config.toml
num_hidden_layers = 11
hidden_size = 256
num_attention_heads = 3
num_key_value_heads = 1
head_dim = 128
intermediate_size = 1024
vocab_size = 3624
hidden_act = "squared_relu"
norm = "rmsnorm"
norm_place = "pre"
norm_eps = 1e-05
positions = "rope"
rope_theta = 85500.0
rope_fraction = 1.0
qk_norm = true
attn_scale = 0.0884
bias = "none"
tie_word_embeddings = false
parallel_block = false
extras = ["capped logits"]
init = "orth"
init_std_qkv = 0.0316
init_std_o = 0.0
init_std_up = 0.0316
init_std_down = 0.0
optimizer = "adam_variant"
learning_rate = 0.00125
beta1 = 0.95
beta2 = 0.99
weight_decay = 0.12
lr_head = 0.00865
warmup_steps = 545
schedule = "wsd"
decay_fraction = 0.718
decay_shape = "linear"
final_lr_fraction = 0.0
batch_tokens = 65536
max_seq_len = 256
doc_mask = true
train_tokens = 661500000
max_steps = 10094
dataset = "wikipedia_en"
Each number is 128 + 32 x the weight over its row's rms, rounded and kept within 0 to 255. Layers, rows and columns count from 0. The size above them is the row's rms in percent of the matrix's.

# layer 3 MLP down (transposed), 1024x256, rms 0.0656, rows 0-12, columns 128-255
size [101  94  98 100  95 101  93  98 104  95  93 108  97]
[[133 185 229 132 169 165  53 104 140 151 144 132 130 119 126 153 138  84 139  54 127 105 170 155 123 130 167 130 143 165 134 136 159 111  60 124 108 138  80 138 107  99 168 206  86 120 133 159 143 119 105 135 104 155 138 130 139 138 113  83 185 175 187 240 144 113 136 108 126 149 164 145 151 114 120 121 178  58 140  95 199 124 120  89 130 120 117 138  87 113 142 110 205 153  81 148 179 134 150 145 138 162 126 133 111  89  83 149 178 144 135 120 119 187 115 146 104  18  87 134 122 171  96 145 227 130 130  97]
 [143  95 179 117  95 192 114 112 146  75 148 108  93 142 134 137  83 119 105 161 175 146  35  98 174 144 130  95 139 155 101 134 192 108  74 111 159 116 135 153 131 132 170 127 137 145 146 120 153 147 120  91  98 203 140 100 169 122 163 149 190 157 154 115 174 139 121  91 121  79 198 101 101 164 128  72  73 118 111 101  80 134 154 116 150  92 176 114 107  75 128  97 126 112 163  87  92  94 110 120  86 154 150 149 154 138  90 187 124 211 146 191 150 149  94 167 147 173 117 110  83  97 186 103 162  78 143 137]
 [140 162 132 142 105  93  86 144 105 146 114 150 120 149 125 204 129 141 168 145 125 152 138 126  87 170 160 162 120 145 105 162 169  85 110 143 180 108 109 113  52 110 142 126 154 143 110 158 172 143 106 110 129  82 186 141 153 127 122 134 199 164 143 110 148 157 171 130 193 162 156 140 151 113 124 100 132 158 141 115  85 136 157 111 168  97 152 165 131 128 172  89 137 147  97 180 201  95 159  87 128 108  71  81 105 105 141  71 105 180 101 133  58 109 108 137 148  88 127 110 132 113 230 133  71  42  65  69]
 [160 141 118 135 115 107 124  81 139 118 100 162 103 146 159 165  82 167 119 126 192 203 143  68 114 127  93 136  93  85 118 177 116 186 138 131  77 166  27 101 152 111 137 137  68 138 140 105 135 103 152  81 125 124  85 174 142 165 102  91 111 178 113 116  90 165 142  88 133 164  85 166 127 134 131  77 113  69  79 129 170 187 132 130 137  98  99 116 137 120 170 117 141 163  96 116  91 157 150 139 153 147 111 146  57 100 113  95  99 116 130 123 122 144 145 126 135 167  96 166 137  97 154 143 175 100 199  94]
 [129  74 143 110 151 106 103 154  94 154 147 142 117 151  98 137 133 110 101 120 185  65 191  92  91  94 123 170 104  79 146 136  66 157 105 160 101 148 109 127 121 190 156 185 107 131 153  71 153 122 170 113 135  96 148 194  94 130 116  82 104 115  96 123 107 127 123  76 203 133 207 127 122 142 151  81 151 107 120  27 191 140  70 176 135 182 197 128 122 107 113  84 137 130 122 100 120 148  88 152 121 149  99  91 126 144  77 114 101 126 113 207 136 164 157 129 102 158 156  68 105 140 189  98 111 118 151 145]
 [166 141  85 106 114  84 126  78 110 138 120 200 143  76 119 187 134  99  60 127 113  89 188 173  75 157 126 104 111  98 120 127 120 149 149 155  77 102 200 129 124 143 131 101 145 125 100 110 148 137 142  89 118 146  82 141 152 159 142 135 181 186 116 184 125 191  64 167 126 158 109 139 158 130 165 158 136  88 117 104 182  85 102 122 117 114 135  99 135 151 130 147 174 122  71 185 135 120 107 148 118 127 161 152 136 154 100 142 117 148 105 154  86 175  96  97 134 103  70 156 155 165 139 149 112 139 122 159]
 [138 122 115  98 198 164 101 114 139  83 138  98 178 159 178 100 112 129  57 126 104 140 128 108  89  91 196  95 204 215 149  91  89 174 157 121  78  57 126 139 151 182 127 121 139  94 118  98 177 127 100  72 153 139 168 177  78  95 127 168 113 129 140 125 139 147 173 148  92 144 146 136 146 141 123 172 142 120  77 141 144 171 123 134 121  81 103 107 169 182 120 104 160  85  92 123 117 156 165 147 130  59  49 187 118  92 169  83 131 199 166 114 120  68 102 137 105  94 147 110 106 142 234 121 144  94  90 151]
 [105 139 155 139 132 109 145 150 109 160 125 120 184 112 137 108 139 126 127 158 121 128 133 159 165 128 185 138 146 127 108 128 142 110 212 100  83 114 163 128 168  70  66 158 125 114 121 134   8 178 154 135 110  77 136 126 155 169 120 158 143  63  64 165 118 174  87 109 186  89 148 112  58  94 132 100 158 111 140 146 105 100  76 127  96 161 128 174 124 179  68  92 183 106 119 119 119  68 118 122  97 115 143 117 143 130  97 126 173 143 164  77 120 149 128 145 110  82 121  69 161 134  81 160 155 121 109  88]
 [147 115 106 128 137 137 130 118 129 113 122 150 140 175  94 166 137 113 108 143 121 121 124 109 191 166 120  80 154 102 148 100 128 151 150 150 106 145 116 105 102 101 111 106  88 160 139  72 119  99 136 132 103 185 127  80 194 158 141 139 130 123 149 110 101  75  79 120 149 180 166 124 116 181 142  85 160 104 179 114 140 196 141 171  81  97 134 124  98 151  93 107 169 176 102 137 116 139  77 143 151 126  83 204 118 159  80 114 108 118 163 141  83  75 107 109 100 102 111 158 152 188 152  94 136 151 170 170]
 [134 133 112 157 159 145 153 124 105 159  92 165 170 139 177 139 183 136  99 154 109 134 120  83 137 127  71  73 195 113 125 133  78 119 100 122 101 108 151 128 123 101  80 139 119 144  83  89 104 147 158 115  79 128  87 132 108 100  93  96  78 128 137 132 104 148 123 129 149 147 181 125 113 158 190  77 149 130  90 152 164 111 128 133 161 197 124 139 160 121 142  90 129 105 181  79 135 111 144 116  95 157 125 130 138 179 130  92 179 183 151  77 173  79 137 107 190 117 103 157 154 135 101 129 102 140 128 106]
 [123 136 183 122 152 108 120 145  83 176 117  91 135 197 121 128 159  66 110 135 121 154 162 147 126 130 147 163 156 184 142 143 130  83 111 132  73 113 146 112 130 112 146 121  75  97 130 116 147 131 109 142  94 130 108 119 144  89  77 127 184 135 141 144 102 149 123 155 236  73 159 173 114 100 137 120 145 126  87  76 145 193 108 148 148 126 138 137 118 127 162  87 221  88 144  83 124  85 152 157 104 154 111 177 137 143 126 107  67 198  97  69 137 132 141 136 149 136  88 136 145 120  74 171 147 185 130  82]
 [149 118  67  95 176  81  93 124 113 122 114 144 126 175  93 178 107 158 108 124 174  90 179 148 101 138 126 143 136 156 128 220 108 141 102 152 199 120 149 123  76  68 108 175 126 108 126 112 104 126 126  93  74 150 141 101 171  76 111 160 118 116 150  77 155 118 120  64 151 118 114 131 118 149 140  89 131  92 142  94 157 128 110 105 142 159 121 155 105 185 110  85 149 137 159 152 133 160 131 128  75 160 135  96 122 102 151 138  67  87 146 131 143 122  75 174  64 172 128 125 131 155 102 154 119 139 160 114]
 [ 96  95 116 135  79  89 135  96 188 151 157 146 135 128 161  91 137 115  72  98 109 139 120 151 138 117 186  73  78  87 113 122 159 165  92 106 124 109 151 168 100 121 171  97 130 122 197  77 176 147 172 147 126 145 133  91 119 106 109 180 119 147 159 129 128 107 188 143 119 139  99 123 134 141 105 166  76 102 114 123 179 145 111 117 169 142 161 128 114 166 182 157 180 136 145 127 178  97  99 140 115  85 165 140 160 134  99  88  90 138 119 128  40  61 123 139 106 134  91 134 152  63  47 165 104 165 180  96]]
# layer 3 MLP up, 1024x256, rms 0.0716, rows 1-12, columns 128-255
size [ 91  97 104  96 100  94  98 111  95  93 106 105]
[[140 137 157 109 151 102 112 137 151 125 184 193  79 146  96 152  87 104 152 145 155 132 144 139 106 163  58 157  73 141 157 186 188 135 168 144 137 187 141 142 199 140  54 164 168  93 127 192 104  93 112 143 108 123 120 157  89 155 139  68 144 206  79  78 139  86 148 148 154 181 116 105  78 136  95 144 115 111 181 134  65  95 144 184 155 129 113  62 158 118 165 123 145 115 107 151 107 128  94 104 141 129 168  89 142 122 165 141  94 116 135 107 163 237  91 177 121 113 112 166 137 119 147 137 120 118 149 118]
 [156 150  88 158 139 157 137 117 116 154 145 156 104 162 170 174 129 178 151 188 126 215 138 133  76 144 146 149  63  74 132 103 150 124 144 158  91  93 148 165 117 129 108 169 149 181 135 129  99 149 124 110 111  94 117 192 115 184 104 133 161 140  68 124 179 149 160 133 153  69 137 112 188 119 116 155 123 122 153 106 111  91 152 148 145 106 162 124 126 119 154 119 164  92 122 153 129 156 157 127 133 150 108 143 132 122 153 173 122 126 155 110 137 167 141 133  96 172 131 152 126 165 170  87 174 139 109  81]
 [120 117 144 152  79 145 112 153 133 136 105  97  78 136 218 150 140 163  91 121 133 146 156 107 137 135 120 101 173  89  57  94 123 129 118 101 143 118  85  96 126  61  77 120 120 125 133 166 142 106 116  58 104 108 125 171 110 134 144 160 165 117 168 118 151 167 124 132 142 143 116  96  99  81 138 144 105 136 219 114 149 129 153 120 129 155 119 120 140 118 192 109 128 120 113 137 101  98 168  54 125  97 156 139  44 188  51 207 128 114  93 101 103 162 197  98 104 127 135 157 138  98 129 118 137 155 105  83]
 [120  95 158  80 141  62 144 160 160  86 158 174  60 118 172 170 114 120 109 148 133 130 173 106 102 115 156 151  53  56 125 129  68 158 175 131 112 119 129  57 137 101  96 150  89 145  88 149 151 158  64 121 140 102 123 195 121 122 130 195 132 118 181 101 111  99  75 135 160 114 119 124 127 201 106 130 120 118 182 123 167  90  97 179 156 217 116 124  94 138  72 144 169 168 132 149 149 155 127 182 197 119  81 160 105 142 128 105  49 112 130 115  85 137 130 113 100 137 154 147 134  83 122 105  70 140 113 137]
 [105  93  97 160 108 119 101 124 161 200 140 128 135 121  83 146 140  97 173 110 105 167 174 158 145 123 199 183 115  71 139  93 144  96 121 176  82 126  62 172 116 114  89 146 177  92 100 163 141  50 150 149 124 120  90 146 137 149 112 147 184 131  79 149 137 176  87 146 132 102  66 159 146 151 141 136  98 136 154 124 125  79  88  49 100 153 173 141  53  66 129 134 149  95 139 109 174 110 106 167  76 137 112  94 129 197 126 113 120 100 150 116 131 143 153 126 154 123 134 140 105 164  99  95 141 115 174 133]
 [124 162  88 125 102 152 106 100 233  92 107 180 105 100 115  32 112 150  65 162 121 165  96  75  92 146 150 153 150 133 147 155  92 142 145  69 130 136 147 155 112 104 150 175 130 102 130 146 207 102 115 156 174 105 195 144 132 108 155 136  87 164 113 155 159  60 158 110 106 154 120 133  86 152 101 183 168  93 139 100 142 122 155 161 158 115 130 128 134 112  72 121 122  95 123 174 171 108 137 100 161 193 162  59 141 111 109 120 112 117  74 154  89 105 158  89 102 143 186 141 111 135 146 158 124 163  90 142]
 [114 153 118 108  78 162 117 134  94 124 110 148 120 183 122  87 154 145 171 144 152 126 131 193  98 111  78 133 120 109 119 152 109 163 105 169 140 110  97 193 101 131  47 144 180 103  98 158 111 147 118 164 116 102  68 133 143 110 108 147 146 120 178 180 193 112 113 151 166 126 104 200 149 136  99 109 119 129 126 136 134 155  58 127 114  98 133 110  94 124 132 163 118 160 193 138 148 122 101 202  97  53 118 124 155 181  62 113 121 112 158 160 114 108 185 114 147 120  86 113 127 169 147 129 162  91  79  78]
 [131 115 149 168 135 162 149 125 137 142 128 133 157 147 101  74 139 148 101 156 154 109 132 188 131  98 128 158 136 134 133 148 103 159 112 144 100 134  96 119 110 119 148 115 193  83 100 153  61 134 120 116 112  81  45 138 190 117 120 137 160 106 129 175 112 144  51  96 115  85  82 156 120 141  68 148  87 137 169  86 153 123 169 158 104 136 140 135 122 125 125 138 175 147 105 142 155  53 121 124 117 155  90 111 120 114  71 148 157 114 122 140 110  78 111 117  94 146 190 161 128 143  85  82 208  86 141 105]
 [119  96 123 181 105 124 175 125 106 108  98 155 135 101  48 171 168 101 102 136 148 108 158 174 137 183 133 114 188 136 134 159 149 163 113 132 103  95 105 140 142 123  87 128 144 173  88 109 110 131 121 115 115 133 144  76 116 119 151 134 120 156 156 189 145 110 114 111 158 165 125 130 142 131 123 134 110 137  96 168 117 114 152  90 134 175 183 135 130  59 182 173 108 115 138 128 129 105 109 167 156 142  66 125 107 103 156 129  99  79 148 175 107 132 142 135  99  79 108 161 124 138 120 100 121 161 140 150]
 [137 123 135  95 106 124 108 139  92 119  91 113 162 208  93 127 177  85 177 109 163 106 144 172 146 116 159 129 125 165 109 126  73  99 153 161 125 191 138 138 117 125  70 175 104 171 135 124 170  90 121 112 143 112 112 115 185 147 159 138  77 166 127 151  87 107 109 140 169 123  94 139 141 120 142 163 131 163 122 165 104 142 118 146 169 121  97  39 131  90 151 113 172 162 104 158 110 147 191 185 153 145 128 107 141 121  68 162 158  86 113 125 111  96 132  98 140 187  77 127 131 203 105 174 165 125 142 145]
 [120  60  51 122  84  98 122 168 116 182 144 148 196 190  90 117  96 122 103  89 178 166 164 195 105  92 116 171 137  53  68 144 128 101 128 195 110 130 132 109 136 129  72 143 118 157 165 141 171 106 141 114 107  95  98 135 116 137 110  97  87 122 105  95  97 162 171 154 113 103 152 163  69 164 117 161 145  90 103 138 111 136  75 138 111 129 113 103 101 106 112 114 112 154  97 119  97  87 117  69 111 164 142 100  94 128 108 128 180 105 108 185 140 169 165  75 168 169 108 151 170  99 127 134 124 119  91 134]
 [ 95 145  50 149 104 103 184 124 158  78 135 175 109 150 137 116 158 169 114 132 120 115 146 111  91 123 162 121 140  57 120 157 125 142  60 188 208  98 140 125 129  96 176 118  77 106 222 154 103 105 132 158 120 112 120 107 110  87 194 147 120 129 116  73 137 140 113 156  91 115 110 145 140 140  84 129 202 142 196 136 124  75 140 121 142 117 160  84 154 140 158 147 168 110 112 122 114 163 128  68 130  97 129  18 157 133 142 119  74  32 108 130 112  29 169 121 118 122 212 163  85  96 118 191 146 135 128 125]]